Weights of a small transformer language model: gated attention, learned residual scales.
Each number is 128 + 24 x the weight over its row's rms, rounded and kept within 0 to 255. Layers, rows and columns count from 0. Numbers have three digits each. The size before them is the row's rms in percent of the matrix's.

# down: layer 13 MLP down (transposed), 1280x320, rms 0.077, rows 750-831, columns 160-239
# up: layer 13 MLP up, 1280x320, rms 0.0815, rows 751-831, columns 160-239
down750 094:128129160083119132134143089120129119099132120103120138148093082137132129135109146136198145126151115090100111143062146128111141181129139137124146135123164145140141118136142144134139145079096139210182123123156133110136121118097112122118175168
up751 095:086076121110156111129118142161163138127134140135142112151101148128120148177160125149118093128068151110098089135080082117119106136147126133134163160094114134096090092134143131081109151175122146113115163146119134130150123159109117104160156111
down751 097:136140079142133130084157131147127173112111098170131143124120135105099146148112101120131140151150169136121078117082139117156109159188135155139162133146151129104143072150144128136117104096122141124134128079134112094131134134135114132091124167
up752 093:153179125137142105093129136120157084137134118111106108155099146125135124110098155131102129138116117120137164165110089136103076146141093172107172138124146141100155113167139125147151090112121122137079121133123130120168108149149134133095127119
down752 092:099175104136127116119144063141102159114093131111156130126129139136131113142123125081159132130102120096126135114124152086128076166118150148102120122127136114174112149165114106137098109151091151162105149098130138126129121087135153087087129121
up753 103:136147149098167103116138099139093121170131116098109120132092149162161111117073187142113105156109087095139112127104112105120174134135118097095140171122129159142120157173145145106129124104083095109125122148121113138120177144140119146132140140
down753 100:129129138082112120120152104154153153120118139104101099110169109124115148099108086079139138164108136147146147121155121143135128109100094106122115121116121130129127153115130144172077162125086137143141101126128127129141158140144121070116134120
up754 103:134109172130099126140148114170175124106130117117100072124146131105123129145152142137142150121116114141144137117107131128144164120098088108147107137145096150149122139162105119181106124202139168131126074124110128129101088115136170091182138170
down754 100:089141099122115160104156156116137133152151127123136126111174121144125129154138114118133169123151140128134150123106142155109135153146119085123152104117093193106138141137096101102132117139146178137145109112130143079119085098111122105180119125
up755 106:150094118115143098131143131169126144159147157131130091114117146124136114129106118092138130164113087126113163127124127120150105129086145135117156167141132135140114128113142155084143103126128093132104080090087181128136114099146160138146115131
down755 102:125125131168131166140157121120143109132125125127105121088086108166155090095118114133099171120091107143146173125178143133092134125096093127114118126146154100146131116113137123136109137144130141159124170104092175146132126121123124139131113158
up756 109:102106178142147122121119158133153157123100151141090129145121143096124110179097139145080165133073141126110132167133092143131093129109104111128125163139144122117141130122143152116144145136105111120157137087103103140127155143181131096154131127
down756 106:085130154128125123166073126159140141119110157139118129164130188156148130126129074142127120148125167122136088120129106123136142170136127139143113181105154148132135098168080118102165095069153113122160127128102108145149131090164124127096131129
up757 050:114096116137120160079157132133163140127123135140050122120123164144130127083131174161123099132133101119142159116059125140107162100104124144112155137170108132108124132117102109110142134160115147081165132126129143146138156145152140129119104111
down757 048:121153146138088134157109087168140138106110181099121136132125117137139102131138088117160110153107130107118162091108159142138122120165115101107159133117142167109119163133135156150128140138105162136142110132179142089102075100127165124127131139
up758 096:162133100105193163136152156134113107111160104097120120134146138117175140156118149149157124148123105106146129128123154104144111121136120182116167174121138182096164128084100112109140155156133100073124132066079128125127173114148120125108147144
down758 100:103085147126114160110139124148157108121108124136111100123126148112095152098128117149132118105122120056108116122243126135122107110133179143106136128121128129144101101130140088118115107079130111093171133147133121196167154113121115114128124127
up759 101:125138182108136121104113118152152107169123131087117140107132177144171133124098141116143148160159066103155158131118176122123114143151085145104149149158121107112133127118138147129134131112117111097178118107158087100145137142146165122123143110
down759 099:118117143125160158118125138147115103132140111122087103156189114108149126129118126109158123151139077126072157128181126094126139150100162131152073168122114112142114150127109114161121121074101173123114111116119129137132148145158128119136138109
up760 104:151130125107118100124147134092124137141161160133112125135148180138169176096137101162109105172125110141123106152108173162119159142118114124089105125130158141136150131095109114152158161139122141070129163112120167156098123104151147075116130158
down760 105:136121115159126127121103124130131160131092139156102097198149123136142123082131124144121107159146130126111151117115092132154123119122133108147114135104099136149186137123082142142125080159096115160114132114126113129153147171149124102121127111
up761 112:073132159100189107107179159145126117132146188129113125100146143150114107172126176132112147147150130112104118144115137102046129139145071107160147107086118153135133142119124091151120129088107118128151122130136111133137120098119121131087102112
down761 121:133120135130114131132136139122139113152165134126118106124129122099119126140141176126108140096116171139109131106134140156156083094114129111141115136060137113163106154131131121148084113154115127112119122133160106120163097122148111113125115170
up762 099:099120113153134107096144132120179144135165153150116110131134112108130142136111119128171125121088146188153145166131131088068130107104136114123125098161129139083077132181160107109142156150125112145141096141129138110121118164134128145117092117
down762 101:133142101142094096165160157091130157139138158127131119142160157103125191109096103105114104125170168156137119154199125152109106119134112152098090128135106126127124126164111129145135102129106151065143111155129117116129085141126113134143120156
up763 101:136164136135108103108165110144130116134110142120141110122116135107118104152127090150090144137096137118184134119117120145118136078112147196132111121118153144088100128138141156109153127126140124111146099112168101154132175160122190131083113154
down763 101:127107127086105116117131157185109141126128099130122115128136159114159118128134107134102138161133143128151158126143121100092121120131110151154113134137113127096122133156124108115113160136180164068135118113145114130126087131173138105146097140
up764 109:195096122114159111142103141132092163147179145133099119097124146124143099127139106110107158154146134118152135138072126102168109132119091117115122145093083143122090114094152139141171126113089100114167106095141172121118173119117184143144079153
down764 105:091085113120177129108140150083132135135121187111106159130115142154160110114102131134093143143108154169138126113113109144059113147162147095180118117150118119152146139131139146112142117113174111120151119147152078141085117135156121098135161122
up765 111:114089162171153140114121171134160141131180129116140125101098121073168071124100121122146131142126095104154154087110149186107099123162114137111192162158131167112133155101106132127143130137127100141141137108130127116155151135104144126110124135
down765 104:120123121104124098149134132116153110145138126073108139104164085129152162146083121113066129155111132160123155113109116134102133134147145100139116165106178167126137155120121099119100144096112129178134152128148116097176138144121133117106181124
up766 098:126108172138109085107124130104146120139159100103125130130100115095139117133117111147130124144159138127162176117120166163108100140149154118148149144118153126120139154129124173096163119132114172088198131142108179138141115161142129098172115149
down766 100:119136125163087114140137142112101080106155105120111130113154106117101108126127112153139097118125167139116182137230132127102129109170213108128113101112126125134124097132126112129105131107139176104141117123117181152127141117143110141127139163
up767 097:147143106159170165086142127118156149095100168126151107117123125144108080117131173102120129106143126139160088132103120129157167159146100114124146171137134128117062110104119104102153123132166152130157135131116121132099142133134126104134109127
down767 099:141155174075135121148129122120096114154127154130152133105142113141184139129154123120107080125148165149113147145202153146138152111123156102135097105143120138125116123135142096134113126081159075179119128158157153133099109125147086198159151116
up768 098:113138155104096138129125122136105126125153128145143127127107160107086140130126121137118141109108109102135118109108146101130137068118138130112175162121142159120140132113139108107142076116129132116162121098126112106110124192102134103125156145
down768 099:137175119108150124141112084119111112113142111103107144134136109133183117128171135153118132132104124118106149089147107173114104105110153155148145166073170120143134086112181121103105098072112169132176126151124126123144103103122111090107174062
up769 097:177148140098125110099163130151077111147128152112106105191126112141150190130152142112134129120136136093124105180117137099152120104153130142132146137121097149119095136136138137108125150071129121082127166146139115091170112111155143083113160114
down769 098:164125120101074111150121162159122120127163131141072097097146115123121129122154126136183111095118092111115099126119138132123162092125122152142103138147122141117132084173146095118109141118098139117172133189136127125159103202132139142100149142
up770 091:092119136135113095150135153079130152119146137118082123092114110115149138157114149134115116155163110156123122114108112133135133122181113151165106115137122109165123128115127182100116138123080115120141131140130137149132122095181126068159152109
down770 092:127127105137122096124108118132124164152079083144155189125122171122131167164130153119088117111161139108120133128186159161158146110143136156113130159126146158080149147147112155130187082133112148140114143131108113103116153143086134124102108130
up771 094:108125128111100113098107148154143148117149144150119099140060093094086121099118123051119166111119139152178112126119170142174079144144097127146116182160142146136103127126130147132158129116114089148140165126132121144118111118130123155092088120
down771 099:129139143134130155099117110127139141123123116110121134100115136132144137158161129088176132095130113118099139120228137109127129154093084080138150148119119126120141127137132127122143096093127139158101119092163148125091135118137189126127152078
up772 092:129099160123105103136120114087126127105146136138116134160122101176142175121166120123120094155119107167143146147116107092085102101113114142111158111145134180141129150171132125123137104146159126164139132109148148109137167134154130135129106139
down772 095:157083135095135155155152138138152133104150116122147082124093132134150109167123113129113125100103122122145097131165167120107120168136134115112148097149107143172134145165122110101145129138107169197117138177145160105159125128147115122146091154
up773 100:128109130165110104128135120140097135108146141176138136078146132140086170076137133144132130135145163113127112101101118118142092125158116102140137121180120123061102129111161154138125142121108160067157132113137153118133173146131117098096114116
down773 101:152137102126099134092118172148118141146126121135126095156131142134175123141206173162131114157092123124151142120116106105105116103135112130146176093114142142177124130139142177107144128190116157147123156078160118157115130154103135139131138148
up774 106:123109118096143137131146118093147139145121119151118124113135187174151168095133130062129111148140109085137124126120152112129069150142138142116134145123122150124160123130081151106145115124176103089121102117078178129115156094114135143122139119
down774 105:158089124083140165129124152124128133112124132106105140111163113137102124138122058119140093104118138137123109157125094113134120135096088141135130107106128132116169100118110103113093097075154116106122108119124150127118162114129109139103172144
up775 106:108100073147132167131132131139134161133150154153133129105155154130111112153163139145080132142093135097146094149101105168104099130115140119111098126113146138063131123139123139102132116118133107117125084132131147115111160147143150143146095134
down775 107:129127130130124134113125102140127115136126127128128123127122137146141149105070130143122131116166136145147122113113163133124111225124145165150140177132105123123124133147131167146094111119133113133138122122167147114114138132109121152132154132
up776 101:116130169109118158107143128156143125140145133141092123093123207135121174092121149124064147107138114131121114057107144101149137097122165099116144113153156117133132159103118081143127116128149120111144107149082152161158122161139112103125099111
down776 098:125126111170125133097083135084155174130133127129143086122090133095156166140157132118121154132131119130157177110150137163170146125131116116131131121112155132143145083122132150130118165101121139118137148112131121134158140123137102124113086139
up777 108:127116123148091131134134132154098163158088132182081132150153128120166156130122163161085099190127103102169148137108123116110147124108134194117120137128120134134117120078136100111156105120168134140132143086137147132151099085131112117167130112
down777 104:097155132165103121156153115162117126126137159146102128072115110102159145129137139135117086109119136132128129135102144150086141137131138165116120092153104134169168121146160133105098120142094129154133112141127132110101110112123124130115118136
up778 112:113107152090119083131152132115115158151089105128134151094168162149126149140177144090133110127156114105099125125119142149140115130156124185100149132135117162140111133138103143131148127099147122108146141144147187154171106126126153135176131094
down778 105:146148155170161090106134137150127140090126169115155143131128129117135118150160148163106131106067149143161126116166101170110130095155142122132113107132136146085105096116150127128147154087171122132138158095131093186147111156114115156123149135
up779 105:122101106143166122112128136125125185136107128121148152146159143154130114132132119104127071142119120144106093171101080150170085150143110157086181173078085105089159155114153129143097161169126124138151116132096091093140171170148156135135144143
down779 103:130135126145122108127149143136114131131139106166085144139103132124119141126165149123125115134054132123124164123099125112079094123137112119124065163099132165165149159136124113150137140165135177138144134098126142103143107129083093137123113157
up780 092:137114150111062085128200124125113138150061114145144133137105150116132139116145136090126094179147121111129096137136181060106139129105137161127159132123137116152110114157074188125090155164135132108115110134097147064127105098130115105138131098
down780 093:109106098126127126121130151125153172130139132156100117164102119141144127142110138112128150120142126136102145131139127120104101126137162128121161119155131156119134119178120144130149098053141095137132123129171127144113131166152158101150072097
up781 104:149125124138116120142135157078113146148126139127129132135097155091101151174123136088147094095137108153128125125083095134134084118173133123107125135088120127095126140115137182106127153141124155096189058113100112115112098121156165112126112144
down781 106:122107104144138105115122079081143167124142130154119121183181133146100159124132102123120154169112106114154116152025090167131116109169114097152128136105111137062131104104137168136125103103130154169146134167109111151092151140101127124109116105
up782 094:136091159160093092144114138149136141097106072086169128141113115123096125133115144130103113139137116138158124123083134147114125105155156107143097106118129121119122132086160134153161089169096156131128115158159152106137113159136107180120078104
down782 093:162152124125149129107149186121149107118120158126112109093133138143111128153124113147162128096112115132158151134134135076132135113136120139140108095123150156106128115117095174142104138136144122148136138155121110127146102135113122156148136127
up783 095:129119185165179179140129146163166092154134165120090120164106104114144095123109159074145097101124132163123160109136115127135131091095093103136142127139124133099134130119109164152156119111125156120131155143152127146167137193116125143086097120
down783 098:173120144133135142140147158123138101135139144143138115146156111146150123134116122161153119118130119177069138186229107136125136129107093136127131094128130121120130136123157141138148174117090152113166136093145118129106149154124126104114095155
up784 087:146061136121096144154140153160088150152130104144119149107138154161132050157158118143124176148148104098143128109131150141148118139138161121146130149143118176105117135100153114170100123155143126129102177114146133118147143135139168153123135117
down784 091:116186173120118154113129142123148128126133140093136119137078111146079170119096100104176132100145120144094115161207150144075153129153165146131121104120096123118129147116130119102153080118118147103123140137145118154141094145127131138087103138
up785 098:105128187151162148139141087111135139145141130116074120106130127122165129166086146106102127148164090107134140170116134128066138129105127102108135108155129175100161133129103126128119154124099086074173131161172131157100146152122120135113158116
down785 099:136135166087179136142143084157158113122112134120093129098128128164114131123130129158119130135167134106140105119210125115119119119124178091129164117073124126153124152110126121094135115098153158098131146140149152151147128139098145135182137131
up786 101:144140151141136126135148145154133145147134116108175139121070113113117127163176133150101069130153119116146093151086130141150107120177145149117131151102087117099103126118117091159127129136141102102164108152117159128123163102127185132116124129
down786 103:181140094118167084122132157142154106083082128139068114112096112172160131087117081143154132119127151162096122166052119162159130127150146088132132142106058174130127115153124119143089108120121178104152126139103140144085118197141156122149112086
up787 103:152134116122111094083127136181103148204139103144103114079151144133104102126126134082114142140160150122249143142094094159152113157166143126179125122153089134140092118142134126108093099129133132121145106115125127171151131135126160144093117111
down787 105:087161123126152136123130116105151119149142083140099120131149134116122132172143163152103104132133145138185117132106130100166189134049129156147094093142106118147132119138137127138111135131142154086134122133153115123150149176122200105125140120
up788 091:187108127113143117115126123091151176131092102083134162127154125133108127106135141139091093107102098110084160096136118169076140109115126100136116137075135125097114122168109138131096139157084084130126147057119101149119136123130125136106151142
down788 094:157152130155119151101066135195102131128161117155131116131153134161107109132140099088143156149143163127120149143181155144156103086148099107103135140158141149136162143127160106107129160107122167140132096119103106121159094136106131129125133102
up789 092:108096113155135133126204152106122105121108114120142099088132124144104133121167104106130139175142105134098127094149160122099091134142111116103116121159098152097103151095129187154122137118109147101104141137080168096127089137149112164086148082
down789 099:134137123166099117151153131096136112137122122140137098157143108154133113151154137100106133148102111102094119103255129133137133149110115132092115139123134144120114170117126107164114123166143107131090083124158138100099132123148131135139133103
up790 103:174145126091135116113174142140111144159111091101104105133162104119091123129124123127126122145153138123164118137119146100088148113074109154161118149166101109185129112118110119128098148142139166115135152125131160149124112121104138115100085109
down790 103:174115102142134162139131101111091145155120105103125136123132090108142054134118100119100129175132130156126093127119085128206117145151146155139127130125122123104158105118156118133122172106118160147115116108132114128138124163162162136127126139
up791 099:100128143155114112147136138132116112099128182127123103078082138132118162079096135102144096131126135135119140107124150107133141107114124146141105145117125140116147163087121105122099141160106084124133133107084164130129165102137138097075081143
down791 103:116144133108101080138101090161105123122129123097146138135140119126119141115133098115148088085102133151121111108139110141140096136116132104093103160102129077127114139088103114087125120135129114145170162113098119135136103126079122099108105091
up792 100:121131137134137134149124123124125121120097115142084143105121166154155142168099121140096148154103148112147123204094134173108113100114127128180103141139118135090111121120135092097147113113126148125129140153118131119164159117136117103096115107
down792 108:117096116104097138153109135140139127136128181103075104119175111113116151122162107138108089167103146137148126130167189134126092123102132125091085154151135164100149147123146149114120096130142118126091119149176134069155074137098141140164127131
up793 098:169129156146135184093155138134145122145114125134121128120102180099135153068145140163162142146108087136131144109134161146097153122120119118113099140137085116095123131146099126136132129128151105088124077098158104136136111194149142090100104120
down793 102:171141117150117132143145103135116124116122091109120135124126136117141121171086133161112103138130143124162126123193115137156122097146132157131103126136109081120124106106160153111143111146134079155095133133127087130154174162136152125112128111
up794 098:157151106152114120132093147105110129113110155107155138125138107144092140126076154121149073122119136128144120118138102114124137138116149148130195150149128128096113139145127168132168102136115100098109144147088126098161146099124145137115108105
down794 102:118078113142125137144114081114140164090179095128129113112130128174114126170120144155185115145172130128175150120142148147093114155184151144128137133112058072145130095117165138130089137120180109090133154143100089136125121160129104155127112119
up795 099:112108131126106136138113136090114148133125140128138066170167162138138133126096131147125144107131131100088117151094126132142150107156144151102148120100107132117104145092116103144140146126145105101116113130125167161140106154127113128148121132
down795 100:096134116143127152144096149118131146133182114122122128102178120146116098105158116173117131116091156111161122155082194145092111137154093101127118111119137122127118087113120118177121118104143127150152160117119094100129111116182124153151120135
up796 103:148111161188155141078130152135118180136129116133149141094161132088095123082119129114101170140182137146128108187078133102131110106149087133112125131113109130087113128167121170186154143120144128104151120142162113128104130124152167125122125144
down796 103:169089141106133138088144095124104163136142137128120127087133129142177145165170126129167174114100118152145150101084124137112130152127094138128133122147105132114189136153133140129116132098153095131146097113155110139155163167126154112113103151
up797 093:090099141138131135143135206079112117156125174134112142148137131125119164131159161120093107116143150135114158121116154177092071104106093128129121127177119130162142148127126115139155106173096130077196087129115086149122149110150118115151122113
down797 092:126126119121139112190138124133100155129129149124118153138158117118133144142138100122131144170109148146089146120114141162127152148169118109132120104158095105117142124131120142142166086118125084104122110124173157102105080094140085136150094146
up798 104:115120114115136129144139190115138125156173141194153113112125135109141136131119159158096086119188099164160191150105152144174123144168116112163101147136083168116142151118140156136173148127099046114140086163141133117149147175127111086098130169
down798 102:141175112076125136144140095129092142136134151100123099132153150161083159131120077127151132136185178114114149122125128139107136154129102121145149151174140121115108130127099138115088116120095152117134129136162130116162105172101175112099110093
up799 097:165174093127127121135137108071137151111130143147122098112106136154107155096125169092105152127152152122111117136128141168147104137150124130185129139143138123125088108113133194079113103137104150048112125139087132124068108112160117125066128114
down799 098:143138133149127133168185117124090147124110105127165155137133148094113122142107117117139116170111132100063157130149145102171094090112062189139081133112079137103147108143123118125126124123128106140161120088117138105114114110100092095141158114
up800 101:151122134104155169102156136097160128153099100144140160137154145132123180108123129153129161180113127150129101139100118124088116143151107164111160158124119114128120134142056172178141149132132166092177121167137125127147130147120144101148107081
down800 101:192151129124111141108079137144169146098158098107154147063134141148093106116152160113130148151108109173157140129115114152107132118146111125194131161137130128155126203100165118138079096103103124124147113106163098101135101150137122104125134146
up801 095:160096134064147117129136178125161103174153108134124125114149123094161101102110110129097128124109117146089142124110162121104131134165100133119163129149124129133151113140143107134183149169090113084160098175138136131119115129132131100142088110
down801 097:145111125128102130115161127127123165118099120121090105122122142131128133120102118137124148143088135156153081135184116111131128143135112093117158120111138156107126098154166138072146140098094135136128115101131147174117145124164157146116117126
up802 097:110153160127104107119175142109089101078135106129176146116133090072109095163138099122096112123112127132133145180117131130148152132096079139080155125159112131145168148116134126122173109114123135118151142141113156112114147110153145082132082107
down802 098:119149105164137164115124128126119159129126120113116121094156161156152122152189088154122147147144058129112114177179162153139173085125104093147175148134096120089109125135155127141146081158120170129124090136090101139114121110136128096186159144
up803 104:114136148120103088142104106131129130122122142144174108130117103127074108134118137095095152134169123115140139174095124114158123117141067134184172108093147094129112107162129138104145097146098084117182151147095110170132129140123107118135055165
down803 103:155124167112141167125088122101172137129171178150118142127129091146110082158133150144107128085143127160146113135138133108123138111172126102122099128115143131130142141190187148157148150121107107124127109142147118154147141102128125184138102133
up804 098:123146143123098131146143121105136133158173157139105147144084157111146145120142152103131153163126092151137149134123133132122167122110150121078138125116079127133113170129119125115152144121125136142103101131146131136148138095142144109143138150
down804 098:153125134159107122128183158129123124149137076116119176165111120138122131150128125149112144112118107106118121163211137143145094111130140126118128135136093101110129147143135133151108153102152134165116115092153128119120110178089134123133111122
up805 090:094116128153112147120134136146146125124145095133084134127102139160091130130147159117133140141156136123136133169093123129112096123137144111120182134127134124137139126145113149106159134167096133160107092159129112136156121164124159165105068116
down805 097:166108090136120111147136156072141143140140136168127112135134128115155135143137112145105145122150123136114120137197142118125106157118134115144129196126170164128129151136165127103126117104138134207136144147140118134152109181110132148127083132
up806 102:126146128127096095120171149149142140121091142155181129126097158144113101149106135150144129124154139138179157182105121175136111081166117129062112160157106111141124120150129121121170083084082146131166090137079103123137131131146129148172096093
down806 102:148166118128125122146130160098159165133122158118133091134118158138118106157128074093131099127126153134122134107123135120152166086127098118138131104130157102109156123133113192134165129110139144155154126133118159118129140094107108135132106132
up807 095:125096099136121142119108135144140115116134171121095144123112122118128159144128148159130139129122097123149121120107132125096137165147131119122132129140114122100140133135105103147122133138137133163118164093106128128161149110138168137126117131
down807 105:111145125079130153137176150167107125099129124129160166121136159133138125123135135113124110093128127124153115107241128134144137107091091137091122133110131171099122111155122150132125115092159124247131161107176150166118137125145096169152151124
up808 082:126116153155122126118144139132130145149159120118141130095158116130120147120131122188137139157165171089106109130128111135141172108135085140140172111104134110108120137115127146105131110146091126067117146167131120162141063094117144174125130152
down808 082:128131085127148143147137104136156096146098118110093161103121121126158155163127118134111101141139076144134182122152154104104137135111124150084124153127077116115151139156129097147157125112109111205174120110170136088139213123132130133094140099
up809 094:129115156105143120088160132121140152154141120084110151119136138152143131119156165148118046112109128135138152131098084094075132132113099090086110127177075151123111117102113115111145163121131134105156162167117131125115155167129151082138086113
down809 093:129141157154070165140119107115143137114101078119102132148095107147139100125079136084134112155124120141076117146108143106143148102112143132169126087109166127091123155161106154130099144143130160136141113146142132140119118114151091133161155138
up810 093:145135122122125152174105096137150117131149187108048130107140171133150130055109172126128167131117099087096103171127125109138101123152100142112150132124118130162170148134099136167129149122100105132124126069139149126125146097120156100124101142
down810 095:141092105185173122097151160116137173156136142163155128148148123149163128132162143102099080120119115138150165128171109115135114111120103121121105165139120121190101130119094099148123129089138125141108180117133133174146173123115125122113111117
up811 109:137105121159154109141091135136138194121133088137156145080185134112168105167169133136078141101124120131129109157104121115136137089135129163135154146093105160076131158075113132117079134119121129115133088092128092121138125109106151145096107122
down811 110:120133153146133128117153136136114163111140150129132133119136120115091132125118133124103135122126118109129135125093115143186097157096097120116157091149061091124126075138064088152138116175154146128112112145131119142123122100089124116115134130
up812 100:116074127124135083098099129176127129159112097108143122135100162092135097131136138113115162108161149108147146135122165135087147115136114156101147140140137124138097127135126120068120113128122124145130122131129162110126121174168135136129121134
down812 100:138127142139156139179109158157094166079150120119109115117120139076144134190166101098114109139147160150114115145196129145127139168143119168105131130155153108131142094113166123127124098106139087138120123103127109113126117105176156133148135142
up813 096:137107130112135101125180138120123126131130142163114039121147167133092141169098139081134138133152115125133135108121117140113138110114125134149101106083107129158138138126147173135152109149123146120105147127089171124094078132111126159127120099
down813 096:129128155125102151120185117113106137122124099109126109115122169158085093123102123146163130133116143098085135169150125148105132159132167147102114117127139157137137141147095102137096136097137163108112083132127107157108131103125129126118093128
up814 097:126123100147127159088131144161140132106102142170108111057139149093170127126130164118159147159090140134105104175110121156118161133144109171128130111148129121084123146114104154084134149131111168045127141116149159155147141124127140115172105112
down814 098:115161145139110174128089114135121164141119150144054115127135165089141125130132115121140071083147105070130147144124123132128194146170105121134131120112137141110105125161134132114085164127117090150159105106163082076174125141091103138150082137
up815 095:114106147143136111144100196104117168140105130134140102137080145101090136125158125120076107160120108142155134161090141131093109176169119129130127132166146134128109136175129149127163100128140132148145187145125132085141140112158117107120101136
down815 098:157140098102097156134117127085131153131136149085124142102106156154127119129100108153175076119130098117116125128195138127116110176089089107114126140111139135123136153114117114112098117124133142216134143142144102127143125104098128115152060104
up816 114:117126147149156144099149106065119151144148115146069145135092098118153168142117165124125105140156133112128120147126152143094102087164085115119127137116138118126108159140129137153103133116162100134127120067105131141149113094145139127099122124
down816 107:108124102123129118142091103127164155150163154116132137121138173141105181142133115121144100138139111114136113141096105101157135134143172121098063156141109114118156148115127146105112109128131153126134100157079082107133159167154127161129119154
up817 094:166145157131128138106156146141137113112126132155133111107144114093086093131101161101119136138184168131163155116119117156138098138086114153137112136134120138147116163122097149101106131104104154139134167116111123129126141096151135151134136108
down817 095:127127118185148089115141101108139121138075137123130168141123150129090102120189121145135160114101150139119134162161154090085115092124135123118090113106156134111136148130115151201147156119122106148140149145126136105113134143130126141138144069
up818 099:085135145132160165080100174123130090124133136134136095120100133138127177152085150133103136091112128115159097120124144156113120143128152165144111141203126145131130143118079109140160151153138123104130111165113143136162151122122139100080149132
down818 101:125131139116138138108075124121118091137093118089126127117079072151105141146173152140136120139107123081131110140122124139127150163148114118127131124124131117131140159140150107133150157126163117129092123175092112091087096093128095130138165141
up819 094:150116117113161127100171119118136136118184167134120100132137171081092149151132150146148109130148133099111144121113134155130117113111125113152139123134124157141135107132118148098127070177085149143151092122111116133174102106125134118127144135
down819 093:115122129117137129100165130144091133140079150144117124124131129152115141134143129160157139109119109116143162152114097082134129126124104108137113125116136131122120107087113075104128131143167133140152160182142158130105144138099133096119138172
up820 100:123148152108110120089160156131129130140085151093072112094120143139113140117086144089149158137109114163146111095128134124116135125089131126076115148161121165089164106173169138132155143139119105108139163119162112137143105111117125084076099103
down820 100:178145131137100147115169152162102181143111100076153126122184147147119100134114108168142123132084110120105143058169139140148159115128131097150148168138107148116139120143126135097157131144137133111102165127108150135109143087124136097078094100
up821 111:183133121110182134121130158147129127114115146107141085082111138143111179160103127120107134117132127121149116114109124120147107148142142177097098136122122110120122112139112175111136170187143133133101121153096145115103106113143151125132140114
down821 106:123112103119180077163116141113137112135157110151133137098175149127111164128124107143067142105137104161169094126134088120099153124140101112075119125142106131110097132121102156104131113150114116090131123120103141191116124102142154127132097147
up822 098:150082142114119143101169115135140138123173202131109129112106153140088161107102133110127139105098098131106169082109099162121143134087135125165101116132117171132146162092132150141154130110067152116135110144118129112152156124136148120097125110
down822 099:137094148143127138167125146153126143168137110139162106159111115129134138127111111133115122158087176130126104064122148147181097120132078145140132141098113146124128127175139147117113154192171167135103141136143161090075142146142100175121163157
up823 098:122116130120114142115121099103103155111151166141104120147170079160133135125094109123142136122197088110153142153119084191104065147123158107099127109130128087111127149148127158109150087101162152131119127149115130116100138101094147116151105090
down823 100:152097111139124102129078129154106133145108126093123159092170111089141183148103102121128116130144130080104119145194100160129073105149132066123119149110159117115104161144093146156114139123146085167099127155137094120121144114092130137169176118
up824 104:111158109121191118111133121145124116141124121130138121138138141101105099115080170142131147118106132122147110130142159108150094130117130159138098138135133088101151096140115119098115167157114104126110175141148145136095122148152149132122147133
down824 103:114147122133131102124127112101146120189108176119110081132164141138114110110112154118132130111167134137120115140114153128112086077112164119174136090126103125136125129093129136132120179146081143096121146179096118129135159080124121087106182144
up825 103:161126147114192114120125158110130129115115122133140140109172141089159137150142154123110110117112122129137125119094124169108191121152112145130136137117104162136130133121123138170100153163123143107140096128121171120153134076127118115111140135
down825 103:068153119113134171101172164140087131182169080167125127145092132125091122102116147125103124144107136118149122127088118178124136142138137175134129149111128142150132133114136105134125150167126157112136158146117132079113118139152146127129096143
up826 111:115142080167132130111134140120102097189100082165149169124134156165149155137104134116144147176133135141163113151133166144134091085149136131107193136170118135136115120115115153125140126151113127143119118096135146128148121146133122174165107070
down826 107:121144150158155102114143127159153145123128115138095099104132164138141156145132106086115153126147165141087125127134129151078134100148111146115187116137106163138114163120174129104110114122111133131127153115127163080140150149114149122142090116
up827 103:153153115104126147077149137169142120125151175108130151087125147142090111141095146102123127127134100108145162075143161148103155138130102190103162140158131139111150125082088148125104119131113161113134104144137102131121107147136145137110098097
down827 100:138174092073109126130130169128124113101174125129149142082080136151106130103139117124148108118130108134143118131181153102120134146157122114146168122097123103154129136121101099138120144142073125144129121132129144125064135138118157136147133106
up828 095:176108132136158121109175132097094111137126104158112119168114090114159147119125145149101173154115123160129134152118125130111099133109113113123130162137108093149106153156137117111166128133163082102172158138118127146150124118121119151119110074
down828 092:151105163117092114123097103152171150106121110108143135114152146146168117112164139104137133139130140120103120132196107138157128151149160157090118112099115192115128109135090131156137160158110114107123085132125150153143139130138126094126119071
up829 105:129161158127151058115145146130135151110138120133111146140119139120143128127156079111144117131163158126117155105122135132132111142107112117133112168133119136138134178189137157146116125114148121133143140122124112088122150132137108129099094152
down829 110:122128152113181131103113126132098091131112127111141124150116139146133157159151128128107156137169157148123166163247188153151134117128107153154103111102115141131113130137135146118111101127144108118157115110111156152134114145118133119100117169
up830 099:143115116117146129173125118151120136163090141149134092129128165153131128115123143095128169147159083150108095148126114116124119120154134160110175098117116155157100156110158119114124105109160150151151129138105161145170073134135130135163102117
down830 098:151148180096170144163141125160168124171126134124132158087112114134126140133130134164154105130124112159148159099113168123136177085130131138141170141145089157141122146113102100101141096088122168157109115178122114127107150132114122113111171130
up831 087:139130135132131139158135142130176125161112100100124075121110100145129148167114114105123133157146079143126163110120120110140124112121106152145149157139127153159127145126109108142143141118117117138118140095114120133100141171146146134104080106
down831 090:130113062133118154145156117141125137119138126148115108118120101116071122133116122116143157108160126112136193131186143168122104094176136127123133154097156158116146107132141096111168133089147126166149146139140133081135144123107114108132095132